Weights of a small transformer language model.
Size: 6 heads of 64, MLP 1024 SwiGLU, vocabulary 15103, 36.4M parameters.
Training: a variant of SOAP for these matrices, 574M tokens, 4377 steps.
Each number is 128 + 32 x the weight over its row's rms, rounded and kept within 0 to 255. Layers, rows and columns count from 0. Numbers have three digits each. The size before them is the row's rms in percent of the matrix's.

# k: layer 9 attention key, 384x384, rms 0.262, rows 124-127, columns 256-383
# q: layer 9 attention query, 384x384, rms 0.263, rows 125-127, columns 256-383
# v: layer 9 attention value, 384x384, rms 0.268, rows 64-112, columns 256-383
# o: layer 9 attention output (transposed), 384x384, rms 0.236, rows 64-112, columns 256-383
k124 102:109103097141090114068081157124162165169115109129150135124147133117143168124171147124138131122132205113154164144174138135117154135114107153118163156152176093149157135180079076147138044142122166064092101117134153106066135144129169141185136143133153120154105096116104110146130094113131116116099127142075150095106146158110165080164107150158214117186115163149091096055150127134119100121057
q125 090:135168118126136106218096176118130126070118140169139119120148086155099155159160107045123108120140134090134194135167120116127149157097125157178133144146111079156103090169149119111151195096109154133070144124120084097143117100130122131139110086109090065115146160174168060113164139117129127141134107140156124122139175164068099119115208160135132121062097143101109101083144098136171061106068
k125 102:103140162102209065146163127103089104144165149121150155160100133150128101169134141148110135128123116149134095126155127164121138128088172076151087082079093122153142087102091128164158141100099107139127122117128078164135112173091100132090153136108113088144151102180145110135167138137106122150181145112126098156117189177083122099118137150148160083020140073157111125092126122141178073128123
q126 095:154162158112106125175128170151153101104126120110099163061181096136097106057129105094023121091135147157093139106095168144081155118182190170141107099162095135089073140130101094160118081171108137165139144180146155120137147182089139145114092153109080167066111180170126142037117135111090104106134164137109123145118126109120169165105056129128116088112108115174134110160155100094196121124155
k126 113:155142168107089146138114133113093097139151100106138138146143069120118118113049184109105043114106066134131089119095147134083125095120134128131113143136133168163108066123136100118090189115071124153109117108177164080134093159130133129099129125073085109131114112142185093134143147113137106065116171194168131114163125110142166145131139134121085126092127107103108117182139108135162057092142
q127 100:094104093080178085097164151171137129140245158149142153092127156155124140168166115150176132128076180137101105072074079098139115159102093077144092086136147092064099113089138154112149108151105113148106086145112107161125091114156117071069109108133167091162145105187142137136115179155064071142126053098097140126154118162076147140153136143153114062140143134168164143157087169140144173157108
k127 109:119156155144124138112131149079111094133146245118102176101104199137131117165183113118161121131101081102095088116196110195109101159104085119085134133143124101124101172127128167193107134134109153097108150095086061134173142154164080047140111100124148102126114111085086142132110103138138126123125127021153146131125150114141113131121167120126116086142107127090131101131095161154106180161092
v64 091:128073155141143108153111120175119087089162110126164122107114082134094145136191109134088174082153123120088060167092106078156126137137150074164103056164092119152102126162128154137198120135118171156096131117084129136130152118143083072145146167122114131145125153151087111105146158137072140130102173136114086132170098107127030151156151195145157161175108119151156068208106131132126102085101
o64 101:116190129125082143214162198102126178159116122130116193165129133099153157114074081139109116132100136156137152118125090120100053159128123129066108161135124130113155141118068077120048138135210136062116121160130106092080087165113163125133084162131179138120110120115097134125093124134122188134196127113192125165163118121110162098133131109123115128173173126149149100121093182166156165135131
v65 088:106060137191189097159106160116153153110093130170147135082108161139142175141059070087120140118109063125084121101108127100108158120105139081092083154145150162176137124165156139095151121126131134088164114109144109134142109114121103196078181109129085178124192133169165065131122196118147136036168170071152141227136099123111093155103081082115154111129112106100102142093143155107188091204099
o65 086:156182044083176106090098129150128110145141126078136128140101204133130095168203119120108110135119153147102098063086161187160082185157103170163107146168154118166145121161118123168077070157158157110098116131105139110131192161136095132056140091182165067102089117095105183094155109125147156122131153125110094120108197108101161138159186126117093149103159154132155103161093116168097139170103
v66 093:086163116155134146113101108107146101097126112145140108135099133154136171033126153070106138064107127117137187121130110152167101159096116045083137164125122069159119132152136110160107085143085080150159126156109133169141159167180130103132169137154131132098155145152124156131128177072170101066139163101125142120100101183142104138153168098163143119173089152061139139154052069126108079107191
o66 097:102140135129116146110144170145127184116096123184136134160142164115173069141114077136114134140146130087129140129130147147073177097167170137119118072135155156138113134144116158139147100127181085131152197143171089147143151078127121141158058102064090143138086045086087128173119086133106113187126110126126093109078170148111118172151124126157090173036148112149120076145141180119181153153102
v67 094:119129101128113148114114151166117127172137092137153162182189137092125166167140170094131150088124108167191135146161107164128180139136173117101152109055075064152142145169112146125117111145100120111101142082140108122099156117122187056134151207125087155149140126174137142097142117180142163141206169141127100132124122131164157090150098142098096161134109128179091096115109113153147161126169
o67 094:084165152165136120133129137137158168108154181157169114044075110127160142105093055098127068130097120121096055091122200122083116131138112189119195123185113127094142102119082109140092123128167092106116072140100164131109166154132129165091135032157174108139082091086093140098061134085132151147054147109131146121124145125179108128142120133130108108134095100126099122123149153134128138159163
v68 098:123121139191140143105082169100109135126097063104104114128108079126070129111109151134120029163165085150122136144164188056174153145091092103162096104113146166112218156071157103118104093134107111119145133159141191133163185158069127099079115137105116119178097091124179145108080177093125067166124146137152090149094113128109137115137122165113130107130135119161170125138140128040107128119122
o68 098:132127178125162159133147087104170162186150159178160095152155166114181097135110153157134162189131158135115134135134160180128108121091115092124102127183169093108109114108093165084108152135121106115137133110137096127121067084199113139096183122111136106107161172105102089171157145141096137115109115086170204144163049152172105139126139139118171132077112124129104178132101165165155093134090
v69 104:165195150123109161104127162125088103140134109146157167139129141131128076183134144109157126134170106114065157108138126123108144125134126184148109161101105136105179132119131149150132101131108083141126142108177116137149087094154081103068165136098131150146095101128183162086117083199140110141104119155081126172131134103098157122143132087162123092143160159151162126176130086158143127166133
o69 103:115100114097115151124103141088112068124109138157144088141114166137129117137179072090096100153112113101121100140133168083063139121095090127167190113146126076181143144131122086105159152115102133140124115180083117160106083108101125100138108095126170158147180151112171082103123203117106130157136111136100143131089067148170105169172164167103185134170113165137052131101166194125111092128102
v70 091:129192137104139145158093126112116148122169112085105146070186145118137118102189074143115147141234154138133090096156135109141159158130160124113168144141079144126131164116143147132184159135093143094033114130124077172171122115064146113134070077151107117135104173071146124053059111129120199152118108091134162093113062150145139114139127169150123157149092150133151203131082094148126115146132
o70 092:126156162199096085139113102141091036126141140143117085175091127170108098132074192128148126076070108132135134134146110155065166036112144125148125082126140129128197123131108147139156152062104099187123141197143125090106142166200208150152127140074148128118124132138094153181168093127148099155122144149099110135148216118104148143170118188113184045140115103170090143158132163109121114112158
v71 096:136118157162103078128095167172134092078100133124114104093166099165112103052158148137129116156191156177135113143132127094128113183166125118105087115167119157118135129096179169123094141144117146159155133170122123028165134122093126157112146106131129160120166182090157085147150154202096059109093195084097167154158112129091086122086137107121164174145123104139159137161082054134155089178098
o71 098:185150107096137134146121121143125116123135117116103126149097138095174133134074132152105119075130132106138156180149144180105177111078114112125135152067179118121082109155118065150143108168145145138100105129088072150139099147111143177116111106161095116194105101142115138166122142122153163182154137126227140096117109152135121137128078142182136101122134139119113143148146121149126138074161
v72 092:130135136094132167166115091099113120146155129091140166100137122124122158076115206154133124108087118116165152087072133119123184070135190080114192127126106055111182086127118136126174143099119117088097197167182141171140182145099132154132115100136134112132141154161104112138143120089089148146135131143123138116107099165122097128118152118068104161157142142142097106109160100156179097145109
o72 093:145073121115119135133179109117082170139114131139144085098103143138082103139130025136122125101186111187114147166125133131149079169059055153112114138209141176136078164081138159103131134154144082117098099118118127089068113156157143108094150190111156123118096160115170162166126119126184146062102141101106130083175119128137152117135111163142102141055115134094141164114134171105073065098144
v73 092:114086134134101133132097139147052131112063115107128057112093161113126158084097102142140137188107107116123163099053131159104128106140147132074144118167116140156096038142166137125146087136154153160211152120141155171116154064125104169097119184155148159078102137179110082126167130097110123068066102048127177095132145102142137132103098133175089084146144108117147122121118105110176126173072
o73 095:109149110138132095102164120120140096121173093082128156169161083134137118093098172124076166115111095197099139127164117132132125137129136139151094127125138165107127191136150130125139125101076120115052099092084157150129159200128104050135121069142116116136149130085142062097103205221165236106105163165153141157131111144120144110134158103149110132120158115111136098157139107085127137133129
v74 092:100095114109087140119130091092137088124135164152124155088092158111121107046129090141126105120108136108094175145190199154113103124124136104191145103162085097111102136103137082100086132097140097128095065146132096135117171155145112122170095131149123155152135176101128177145130122129077132096118159116130134122173168147157178131132102087137074121139177136143175082170090095124108161112131
o74 099:127198189128095163200111155173141206095112054150162098174179090102115228159159200096118125143138113127183132094106111154145175161168107109126182151056153106091148132147138098155136164137121130141131154089133159119094107084121090088099170102095161141152073110131198118118133110077103098140103146125100148149134115145091119152113135154086174136109126101100123143106109155186082067118102
v75 090:155135121127101138117157123112174154148145121096161136158033147094132116092155151130067094151118086093108139093143106091122111108136089199174139105092166126111146143116081112127178101120082151097125114116129137159098201111121090140080117105172125098143100115172096115160145117153131099146183114097092121140043167151145166118131145111066124086143099170164113181083134121104142139139074
o75 094:160111156123140171108083132155154089093117163136149046130129129164149145162132173107167134156069113165127122099105159175156106174102158130169155134128101115161129090129107177160128138100121136090131208129138134054167093155149128153172146169077112152155191163083132108133114148140181124176121152094151131147185113098185121086103157175113094148116135150126122120149096161155179069160197
v76 091:154142117081162101134117117116176126129116058176093147081146076101130107079117113192134162119149109117109088081141128058160099092134135107120117110099115115180174155113154107129098094124078144156132154138111112147150119139185124189150140189121083132134132120092125145111120155113180115117128101119157092169139117124110145120147165109170107085198079123126166142115128061105112076142164
o76 092:106167157174107176140144157100127094131116098136060141110103138098060134161169140127180138155115121142128173199081122171111158155116125158160145086130169138117108144166111143101165158177176118145107139122189124181102134069111120079136133116157188109103181159142130091120161128133160133090184184118144162099111116104067140189140137100095099121128138117136113146127120157146198103117161
v77 091:117167195149123156077121163163142203130103108117094123140106114104134150126153093186129129147077162119080116133128113127161143127118165144043094184120139198107152076146121158160114125198090167132099109132113102148128087110103153171172146109134152168140219129086162067188107145141106179105133109079116094124123142139078095130176162151089152099157078105070139077117177163104133112184113
o77 094:130152162118091112136127140126068084140122167088128108066094127136137093142173138107166169126183150146142147067146122161174128123121113114170125068129129105120159141131117114102122111108128117161116101105031135149155152088165117102109173158132089088113085166171170147084095142074101106166107147124164134104092156075175183074111110099144158057169177117183129143116079167124140128094099
v78 087:110110152093108123114196163075155114134152146126113163117149112150113125099151135128164128152135203123161132143172101102132092159165083185120121101055136117121125091166137136071119121127124137070144117095127115067173093114124120148068119183104159116116151091082046101152190139192103122135158075187186174099101117140099204137150132122086112104097103166151145157210152137161093138079182
o78 093:136143103163196156125140048160164135116170129163109113084114116102123203126117169181150095161126165111111122135081163088115133089090103108100100146186121134168104100066046082147133147192162157160128186092127101155108187137162113111135102138117082171136092113127200126091101163065105148117103145086171142133095148095078100114146080134103153170159164124125109118129067139123168197171119
v79 091:096127165118103137102085111129137125128117115157088111160155145172152109161160077099123119167132109084108149087096124130164119140141144069102102159113137110126109162075097149167103045156112164089142120129100118110156089138139116138115150089071134136138129103183143109110119183147111146122104134112120082124073091165131117154147155073153126125107095100122100116118132147092147085183126
o79 091:164121089088138133093114182162171134103061165108127121074108176110101151077115188157128137137053172119121145104089072125103128124136073225200143155160139140121121124128113129052140148145163129131144090186128107126182157119116110140116100138183110136152088140119171109128230128093198116097103056110139187169138161097114134123139175165133127093149117118124152132109096115181139123128160
v80 097:125169135171066173123088190120108117132145208166144120114152137139083090168162111081066113147173177094109129165105141105158172119155122116140168100119160107158137162057154084144135088143171106191133109149136160146119075151155080218134127105159139146164083075133170126098156149189161178159119117114046134147121124109122160101136131135172137163177180161106145090170149047112143086139150
o80 102:117079158100139109164136173149130123147127069122118128105104132153146151072116092171170124137107028097136139095123101168110133116092151117165125136178082086165149110165073089086155117134088105117096174160099106104149097100169229069119203178131138164132136129146119063109109113130091121133132137118148116150092159117145117126103161124160120123098085146138162166113147214130156075103110
v81 089:108156125076117152128134119115158135134080110117125169091111132046148100147065022135110130116061070114157085136112129071140115091154132115163176118125173151183193158179123125135105140116171133115154128092101126189074126166114120132128075087133074183176144119147106160113067134138178140162148121163158108124064151069121110180093166150125117135118117080156131099114122133077133140117086
o81 091:146103123138122129114143114122068203063147159050084086140139144156127147129146159103205060163084110122089137093083160156133113133146092107148194165117139053152132114102093114125131099117121112091150053145167094168141162090182140161052172130155118155139126161164128097091135109146183180096099147113048111134178131130116103149143124127135110159115135158134177022134143144205113083147147
v82 088:146193164138174166151087104169163118130126163116129110104162119120085139101083120109126119126095092167078080104126139129109158161083108141173105136160089078076155100093165098156096131127141165137060174167137121128191106134149126137111161156089147053116122111064145210126154124153103123140091177144138076137156076090186120101143084143099126142175126157137105162086156091107115206111113
o82 093:115134134117118086145171128099142120126137120103098151128025153116102137153103075135129074121167119164146118197110129133165137164188156099158151146148140154122153167113117092121136191138179078119110116096146076141106099102106066071162074089188113163102145147119113130086117141169146134123179067109115141149126113146114135101145106110091162107078157138147103162147110086159108082184181
v83 088:118125149129183158120139160179133186137086153111131133129110146125120168132072154189134183102078151114103117128085099112123141169149176141121165187116171125112195132094132139161134161105163165145075101108151150178129113128155217175167141167122109146177192145140147109198112114162091136101114136105140137151113103140147089157143148175120160100151122116083077129136068176098156120138117
o83 090:138096084105095111153058090126095116075106156156121121128145117108129027126128042093129113107168132104138137152175165146188134109189163064147076128183194105153106134151175157152173088128081121122173109111109104089143166124188088097143067137106135103107072140156123120046157182170088106130134150195099151127161074213056156135087060105093120104162124116155137095149095137144144129103121
v84 091:107118158122143149127158142203172075128082146145091185102093112074125069128099095153112138103117088103058185164127089097116144104085121139202131141157138113133145136104144109110087179122070163181167102122152080159090057127112129111134109147080034125164135144124124135122124132085129108170068080166099113191148077143114110099078069163142156135136162050142188139105132145123128101134141
o84 096:113153144146138108162155095110103141134118093124154099120142123156135118146076139147131072118145136101175058088122072137062156104149090066141115206130142174145100143120135109134154091091134111128177067103108110150179176144112119167139094115209159092126142096102098119191075155119152206140129142114096137127104141112118135098167063049092144097098105194167151147092123136143106125062157
v85 092:088176080134135091121131134119086138181179146135138127171108171136177125099136122146098154135123159133155152069168187183113112162115164142083147124178120122096151107150101135187193097174103142077152102196129201167133123119138102136128143137160135067147131163134118109095150185124167096183145135072192107117143199145162131090113162112127115112134124091099204089077148202118157110120132
o85 096:145122151150057134148125128166169120080160147136193152072145128130117151159126112130138091102110050065130143138106041089126133144089178054146202111155134132139177145150105161098138140122093096144079172106121163115161169140150143168106084134134065106138141102153101118101113077116051171108104137182103156177132106089100118128086179176119177101087111123202111124151120125174127148160114
v86 087:165115116071179175103153149137076134148185167097143181109109149146149100123142145131140132114133150126165173113077129176106177162132180200153162141140170153173135137089177112142083105121155141148095101109159114141133130069093126122132120136119081116123114116125134118115086141165087045176145122129089104108187142139141131175069092129082130081170114169122120114139180099157091146099168
o86 088:140134108174171081133118111111177094096071088136121104110133101156136170171155136137085106103099103083139135125165178121160092128139127073060090140079174128134094154173107120132122169098101175141174111138112135116068150175111188100156165092081166128131125145096091114140124076094115163121081113116147128099097111141086146104150150101132113073047107118152090088114155147101159150154118
v87 082:141106131141122148143129093102163084087084132120150153141172127072117107153117144098121132186163088123185110138067085119092093072129115160215152130173072147187090122101156086119112142116124156143131176145177081102098138119154092114141150105185088129107114171154189135103128131129077101223158132158171178119091108153126122060082085130168109146121152166176168155114199102197161079152183
o87 083:182176135058108170153145145145101170108146112109131088131093168167165081089115071122114115074087178134101107111219204108131207087112123128098050138133138132143116112168105102077165122100110126091128108151165192101082129102117138102153103149084177142178136120149073090186145121098169124069162117177119157122135127112200141136178143114062135162093143143133115115111079136087137128079123
v88 097:149104100159155109121103159173129156124145101160130173174135106136156162162130129138204145105110091090126097161124064104157042153176117066202092068110105152199139147125127070104166102093103102122105119107182145131120096092175111151107115161078122110119127173098143185162129090132092062170119087145081099130110116074131121146140103136164148151171177115163126105169169150098096118062173
o88 099:110137189086042132126188116146159074133107179141119151080142078114100122111143175107060052134137130170189153100111140118083163106166171118122135184113112035075087132142160165161130145153134106120143081110123112129149142082162155166185037175200127108147170136133081103106117161107178147078175151177157174141152158201124083142105088122108174115106144143129078195090123138149150124176045
v89 092:146138140143080137149133140156153153120172094154086138191077180130130096112142139089140172194129123191102181122096090081068122150105112163154136130031069150198087113133062101122145128098097149168144096061141112138135094111128155115130146135098115131100112056069175197153150120161175152140158165175103123130126102097071075121129128101199152175143152122158130107107102149093143096149178
o89 093:137127098113084168140080136110129141152087150128103090065153104045131114155140157112085090089143094095104108132086146150134137125132121129169079126128135108092144118079153155136170130182147123098134159111134152153136112088070115065152108047135213140143105139078157100091102115086157127130093112090140154074136180111151190110087105137180118103109097119131142173156134126104119059184163
v90 091:148173141130123110139135192140142104097082099156122137170169189112144091132089105140128109092106157134117088161172134114122139173097083113204192155073147084149125153159150154144115147150115119168142090077143111154150105119166157145134125092169110120141157086095054163151082119125116105115074112164144119128202161134184093109090113137131168126121195133124106158153085165171139183120113
o90 097:130168107131116132094092093133117162121135148200136170136107076112116159166146139124139127187154064090146158076151139139169092049154129085136115105180145190115162122094141135124124131094114079122116103156153150149143149121112144080130052129115068122170096155080108155114128124078155167163142173103107096190101102139160189164040113161109126201095089143163157119130155102129062097095097
v91 096:138135136121171138100096186111170054120137082160109204151154042160127132121150129113125144122137080173139108188138082152148100106132136157158113039023126033150142077096108104159053145173143096217148075103120154100130142141178059096124176108106145135091058070139101125158105156196104115118188174107115126192158170172193132117126056147207128102123123176165090106183122118118088081068154
o91 093:137182146077086162152096122168142210133147146127199151130093114158132103067150170134115159153084121119174207155087133180190153168161184114079121132168091113139132176109132183082114071124115115096129123116125113094141123124146149082171080098104120125146140097119173075089134139092139133137150137150124192112133088114164173145153141122112123091109094102092133141096159126116146171162085
v92 091:130149133182138129104138106084147189166086090089085044150149113134143168122164133140153104122124138055125150150188116141214151109180090126111070121132141146099136099065156129094107188125146182165101067091132121167119103170142129134103164121079160111070177169175153087124119118106165129099129095133106105162086133146110142117160175121065124106144106185121136145104137186135095176118120
o92 095:081066122150111111140111149092079107106145211143129146111138139127157128111112090140082189144179148141138128092151120074097147128114123134137131076130131086156117106193114113144150088159111086151108166158174177164164123131126117150164144082120108149132146096039161132132081140085098152127122066122151190120179084159112147077155045074123102137130134144126126136121102083083169076082100
v93 090:128108161132176173133174093208137143122185166144171112196145120113172143114101178139105142095107138158134087169168131081175129166133131227109099138117183115114211153121149150101084145168120134151103131092195075212061076138104098166105137128122185088160138069144164081130154097110082076097158151142131104121205168092078165099172111179070123099151148122127117086180116099134160158174171
o93 094:099167135137161143144157185141144096162075160122105170164106137129102070120125111130135124184147154158108110151100112143177128146112147057142117115118098129119164114073136084150151089085114123146120120139119157136147185087177136138160151155102123125087120191136117127181143151125186150158123172126135150146098101169171046084119085114148139074085090107093125105086114117136170210113106
v94 095:153128128166129096152090109106129093130130177133088155189107121133113104123093150094146115172145119103101097121135140093109120133106113109141179128116133176176222173118112086130110129110111177170108146089127131117164178098114138157078123079066146095122132109156163124145122163137144102151111103122115093183082145141185149108107110122130141112071168102114075160127151049133129116146075
o94 091:104105125108195101137107106200114119121096149127135090091128103166117141161158097128150097163147109117138152124107131133138105113158143100212115124102147158143101119107154188181101138126144110150135087165163111129151042156151148133184177105150112120212149156144105126152087143141133161126120140177149086112190082123073148135173188174174172144176107192139144124120095195122102120104187
v95 091:098155132102164146125152201119139067128103156109108133084138118113110117179085132174107160078116103140090176132073153113089135122157114170089120126114158096144156124173091158109063160129154075185126064145157138124154093161136106108149167129175076119116126160095098175149047163137137142123105121127157137160157076198086106140108124167121164106128162138106102067161175148152124192054090
o95 090:179087107198098115149082048152092130119074072150165141167107138155119150096136058148129033202079146151117142119141092138131101170122126105128194135094095146155093145106085151117124109158148129118124195142082099156122176066098162161122118107112116170139150054130157102179156172140162120113142138147096134106099210144143147117090132099183125108167081091169094113101132156128127093162100
v96 091:111096133091141142139075157105068117162133123170065114110185090144114093114148182150178106173211104093150077169127154100112117073107048106071092131112153036111140072155076142108140132146113061083128163153080114081153119137111132137135049170086091150140118071074127128153148185065109119174085095096141148097075117134081118108124170135130128035089136145114146217129165159177125109144131
o96 091:128095100190105131145135120113220116110146125111162117174084147111169141146120135104148126130138140175100063097125138096156118119127132101135157052143134159122124153131099149178084106090107182145106109124106153144142134154160127113107127135165176133113142181178109096123106087118150165129132124134120085141120093066122163141184147117153143208140151113155070149081107070093160139077095
v97 097:096112071139055135151151115152126097110154124162145143216131099169139124146140152121109171151102081091113124127201028129148149123170135162057115131128172132107080179163174133129177098089193096044143086143153070146119103155192181112177097154150137118096090174106091158109164084142139098089151112142124096130164113115146161139153091102084111083109093093148167124130133150124134173080116
o97 099:070127120097083137119119164085200097119109050117121136078139166108118107106144098115168106136129165135135127115058176076176119107153112110133121177071128092177150098161152137151102151119148105096130167122131160108154182102111133133083125172115146150129122083090163141145130158197121145155144144108115146088131182170116105128114193164121111121140152153078202133159092072172132114139122
v98 096:123189137150129118146154128123133132142200068166139140147074089125140099140146075112164161200163164148159116103104145165131092095120107161115093165158136109135117140149117105140139132114075157184110115125157107139127132115098127142145128133102124096129225135125183095180135112125149103059166110108126174069158116150118102049161073171106118145157223143146122146110136091068181133155148
o98 094:137148172141118158081053101126129079144088200068160101059131188168132166122120183116135125103129139057102116099133090095108152164160123097169098142164117090088140078110162145125119069129088187103140156135131126144142115131096127114182201119134121166115112141103105111080155130112139133149136139164095099134123141087098163149163182080079124127127075158156177124146143204167163093135130
v99 094:121096094148118103118134116190127116096184115142155128110152152121143152162154141101119123155178161085159178104186101154122105147162155138170148147185128123130102125135138140171154084098147159139131158205174191125138127057145133049149106171132181076124068167156103134146193122145144111122137121155090119098130123205153098079145085117113102144120165078123178126109136127131141100178155
o99 096:150138170175128141159102133107110161155143144109148142124090088127077080078093168116126095078095180175122126130155159124091136111106128141064103167123093073139153150163195128116082145095154132091116159131135117130137143110121070165115124092113093148132107141112092129141137166059170106150158087146159115074091122090174121089095131153153137110119160135153048167153070093123086206082133
v100 092:121140131138120141139148168139078125144137094094174077119160157129162088207145174097149176108153155161185129155097085174121101131104163129141125138154109056161112138195127125107180097146068114123125094080155126156132110183168170124106114125077096132078166153104117134174095103182059119134119144189095125086152204099141124118156099123192109107111163126122073073143112147090159180109163
o100 092:127144180160121098117094136127153161126118182132143167061120155107114164083136128128156154126124085040110092123106132107078087145150160082124173131056162120114128114073148113140092116130125082151109061178144130168099156055097111125135142128130142083171114124161133130119146218097156180100096119128122109124132098092143151195155155129094142097144144099116155115111096091153138105159155
v101 091:093125122115080122087104139188161094109111197130087116185107165153163089162134132112058127141081149129083163087147151169139166197153119139136151137078076149180140143077105112153166121115129149166137149076120141070119133068139104168142046136100169138086141084099098159139125126181179092147148130105074103155098093109103109118159127147108120113082194126113083129119181043131137140152141
o101 091:167125097133169144117187128089132151079092103140136140091130110113168170113072131150153124112103104130159103135063128110160163070114115097125143169124081113117149141127159126145061145211131105143162107123163120134161093148147126142177169114124120104180122110173179132061189102114051124136128163129211135115179119104140069117091091130132090140109089117087125097151108149092159114123129
v102 087:120160133065156161146114141173164156110099141163096148166159122116135137134112095136113145106064164073158183124082087137166141177148129124171171144118143147114119148050144091159132120081134161209089117135127097108112089132151084075143132162092144104104138097130097130110136116185104174153092134152119072186125038115115121151081108102180152133127122054173100094144102113168101085075131
o102 094:104131136109067162168121088128106107156123096146129144081038155137120151174123097135171098162148109156136156142110145091105137092092181103152053160127138116144094109163099115067104164210126168099150066098048149163097111131134125057151120075153114145166128170080125109170128183117152114129098103138077138079127131099090144128132147165143178114137091131072131115126152173088115113089137
v103 093:097116111159118086105157135169108123068112153095096129103099159179150149168109071120187156140129153106108154096112125216166120113172140104124083127088121148091141114122165075147106113089140108066096126162203131177118166079110078106099097060157193101128171099138116083093176131145168202121175135163103136213136146109189152171125173074118159160186096181090174091154105105166086136112178
o103 100:158161132122166173110127074063098108117158175163116128160138110121052121139120174144067155140131081107171119169144091135142154138166122134139115147186084143152147147211079151100203070169164121170073141110053139145150059137127173164109119157139128150178134095130166102130142134148135116125076111084099158094108097190095098092127092169186085110122158165165084158046172124129161201188125
v104 088:102120107127115116163185145119133196148123153136134122088103157078186158145075118165106152071078120123138134142141113134153098134163089095150165085158124061149161123166082053043143109095111134119131108129079141167107103127131120132162147117150093143104199118177145104115145080121152116128090152119177046149205081121130140151120128061173183140121089115147179089044124166152080110099083
o104 086:159103106099110174089137156169158129160094110126136046184130177127119143140084113126102118148134110151164094125110148134119135122122140119108191138089180159106132150199156162133116107227125160135114129125169102109088142151112162136165179138124158075192146139090068098177100133123102194110173161112110170048109116087147103108109124141113129136139198105108111158198152108082113107138111
v105 092:093180059124137071122144046117100128131122140117162165128119141129092161173123108147119167093110155104146119085098098133124123149168200169145130150127128110125156115185153111179177117108123176100110072122097079115142133102153139102130106143139164099108145104163140111170143145145132162143151104164127097119076059132187148136182160113150171131128175000081115139120163157187133163138147
o105 094:165084180126137141120075179129143139107117150059129142071128067100120089131160133085163129108122157076126086196164138142200117072081113110093143142137112135157089210084073110078092159107115081150170119159114149099136157128146123192108053135171101124124101142145083173150121131059135160095112112118136123124115196171095115178082117139136111088161080162134187122137128122088100161138151
v106 088:159123130078141192160147119076084139106132168151133177128163156175121085063088106138134118127074062161149090132143175130137104184129144075102169100188136139213124106133124146114151094056116111079172148102083107155142132190125161120163143167088113097149144100144153202159098130103121164109078082146163129095199138105146185156122142104087092199164127103135126116111159156163129098126138
o106 092:084164144111137093137073163123089177100102077089089109127165165107094177140129153184090083078127188164108131113079146100168146096109149118134105116125147111109131139094130146155185170148179186107122078154118082120128071134153085085079035105121103109065091162123044103147102135160148110097147103126155139160101127133151162217143145123124168124141139143154123132127145146081089124134123
v107 095:036149133128065141122125178121155123117144126107174169125160200150110129133126132095082140049121136127223091159114100092120152116132127093205126133117146081098148089139116126094181144158142097104084059152112101194101095151200148164096098134191121055158118161106098177089118117122112089129140144139131140130212063117106096151119132157146097099126114119109125138098073129143135158132129
o107 100:116122081134093116173118154088147161134073125149106228078103113110148073114151123167123100182096100120113103056099112160157149147081161064107167122142204117176104142160134083140136152089114116111142108106129139065144117119094113082182177162112110124138122155128141116070084126097187177130129132154117156192110194105200137115096139147122136193136099071155117108145144093140114079105119
v108 105:086131075122121099124144075109151145051096158144152122110140137127123042092125089139159154110160084159122135110164118096077112076129140111157122178088146215084157089154059142133168196132189110129121101159149149187102120152075198107125116165132105102122130113177150178117153142113174178132099158111126127079118154126128118158096177129098156126092111097112135101177091150110121121111124
o108 103:166151162108155138170090170162067102146114096147098136193185150155060100147166197109087140135152153157149111166119154128171140091079123142106130033149084113169128139151131087139076153127116103133113144085093134135131134104180139114088144147140186141106083129100161159120080126183125157108143062168136124165102090143167135132106109082129139138143165166123145124080170100142080136135112
v109 094:163178141155119131121122140120137105182081067138149139160147165143138171121151165132175119163181085142109154118123170043211143078128102129086036149104113138105116122113108142112102132157177174118152120107136113126150108154116092125127174125084159160098068126108166126150099115071138115072076075117130118171105086073123086119160110073117137130135141085106196131165146134147148123197129
o109 093:100080145108175134070140121094100148112141134147101109124135159064149116134154091098094164132093153136102133152150138131105143140114129110164130204150153148114122174173142113144180102114064127167134150155158100113138112086112121131163167107123113119099175151156156115115142183140104109153167113117171139058135159093079161157137148199145162123097111164155134163086069110120116119142126
v110 097:081078131088111193143133120120119147092051172096121083099053119160103084099099109188112127156044164139142138134164127143137122069124110115080142073109209140177191111138136117100132109131176122125161125111092149092096111118161135165115183162143091078145154081225158110128125146066108111084164134094130148050123195148085104111122166157125085101137122106096123102100146180136079093123189
o110 101:123170129166127125126093112111162133168159084171097168127200056107145132112128131081118108082165100121130146070145120146180087149105096055108172093166094136092031151124127120172159127156114118125133170175194126176146113145089145097113089082155173123174078145114168100123084094215176121110159119141144144141139133127135112135110105000127109137140152133140124124170124121135161150111132
v111 095:179126130096123092132130126123041149172134155115094107178115140163126127180113148105125153134114104082160127108075149190115118121197159139086148118129118142108145132108141136143147140163065127155129141116142144160177147084097103161177172095061125152149187142137173107097144168159122159123066075132149101191114129085181083189147153138187153110079201162121097061158204097139121110175131
o111 096:164109105140161117176165152129119068055093145122170175084122069100116114158143128084138161109155138151100172172142106100111152155124095122162130154133167165117148128136126136114151079111132162136104069134070149177135113145144136101083133119131168120049145110117073140125155126138076153141087176147149089110183117147158200063083114189096137085171093110174151144076112104143190124127089
v112 095:173072136121117131137145147115059124138181130177091164129147188070125115151119086102098097168111134103144106135136104128122144123178170119153158113084108170093145135135125148093145118108139121082150133113167104187161089126152147157116099207121114125149153110112091130072133097167123150158127136080175116130188162085125130154141158123063133174157101173115140152163090112169151131135140
o112 097:091150082119144139125132139070226123146105093111165114138076093222115130115147114120111117126072116151116126125161152109134103108110124119124102161191152123178139091200151114095112200162128124077094106207113111130091126104094090139118105103180128145193096093149083150101113129146103140134103185174119131123086083217111109128113119131156118161098143084132093095098125121121101127149119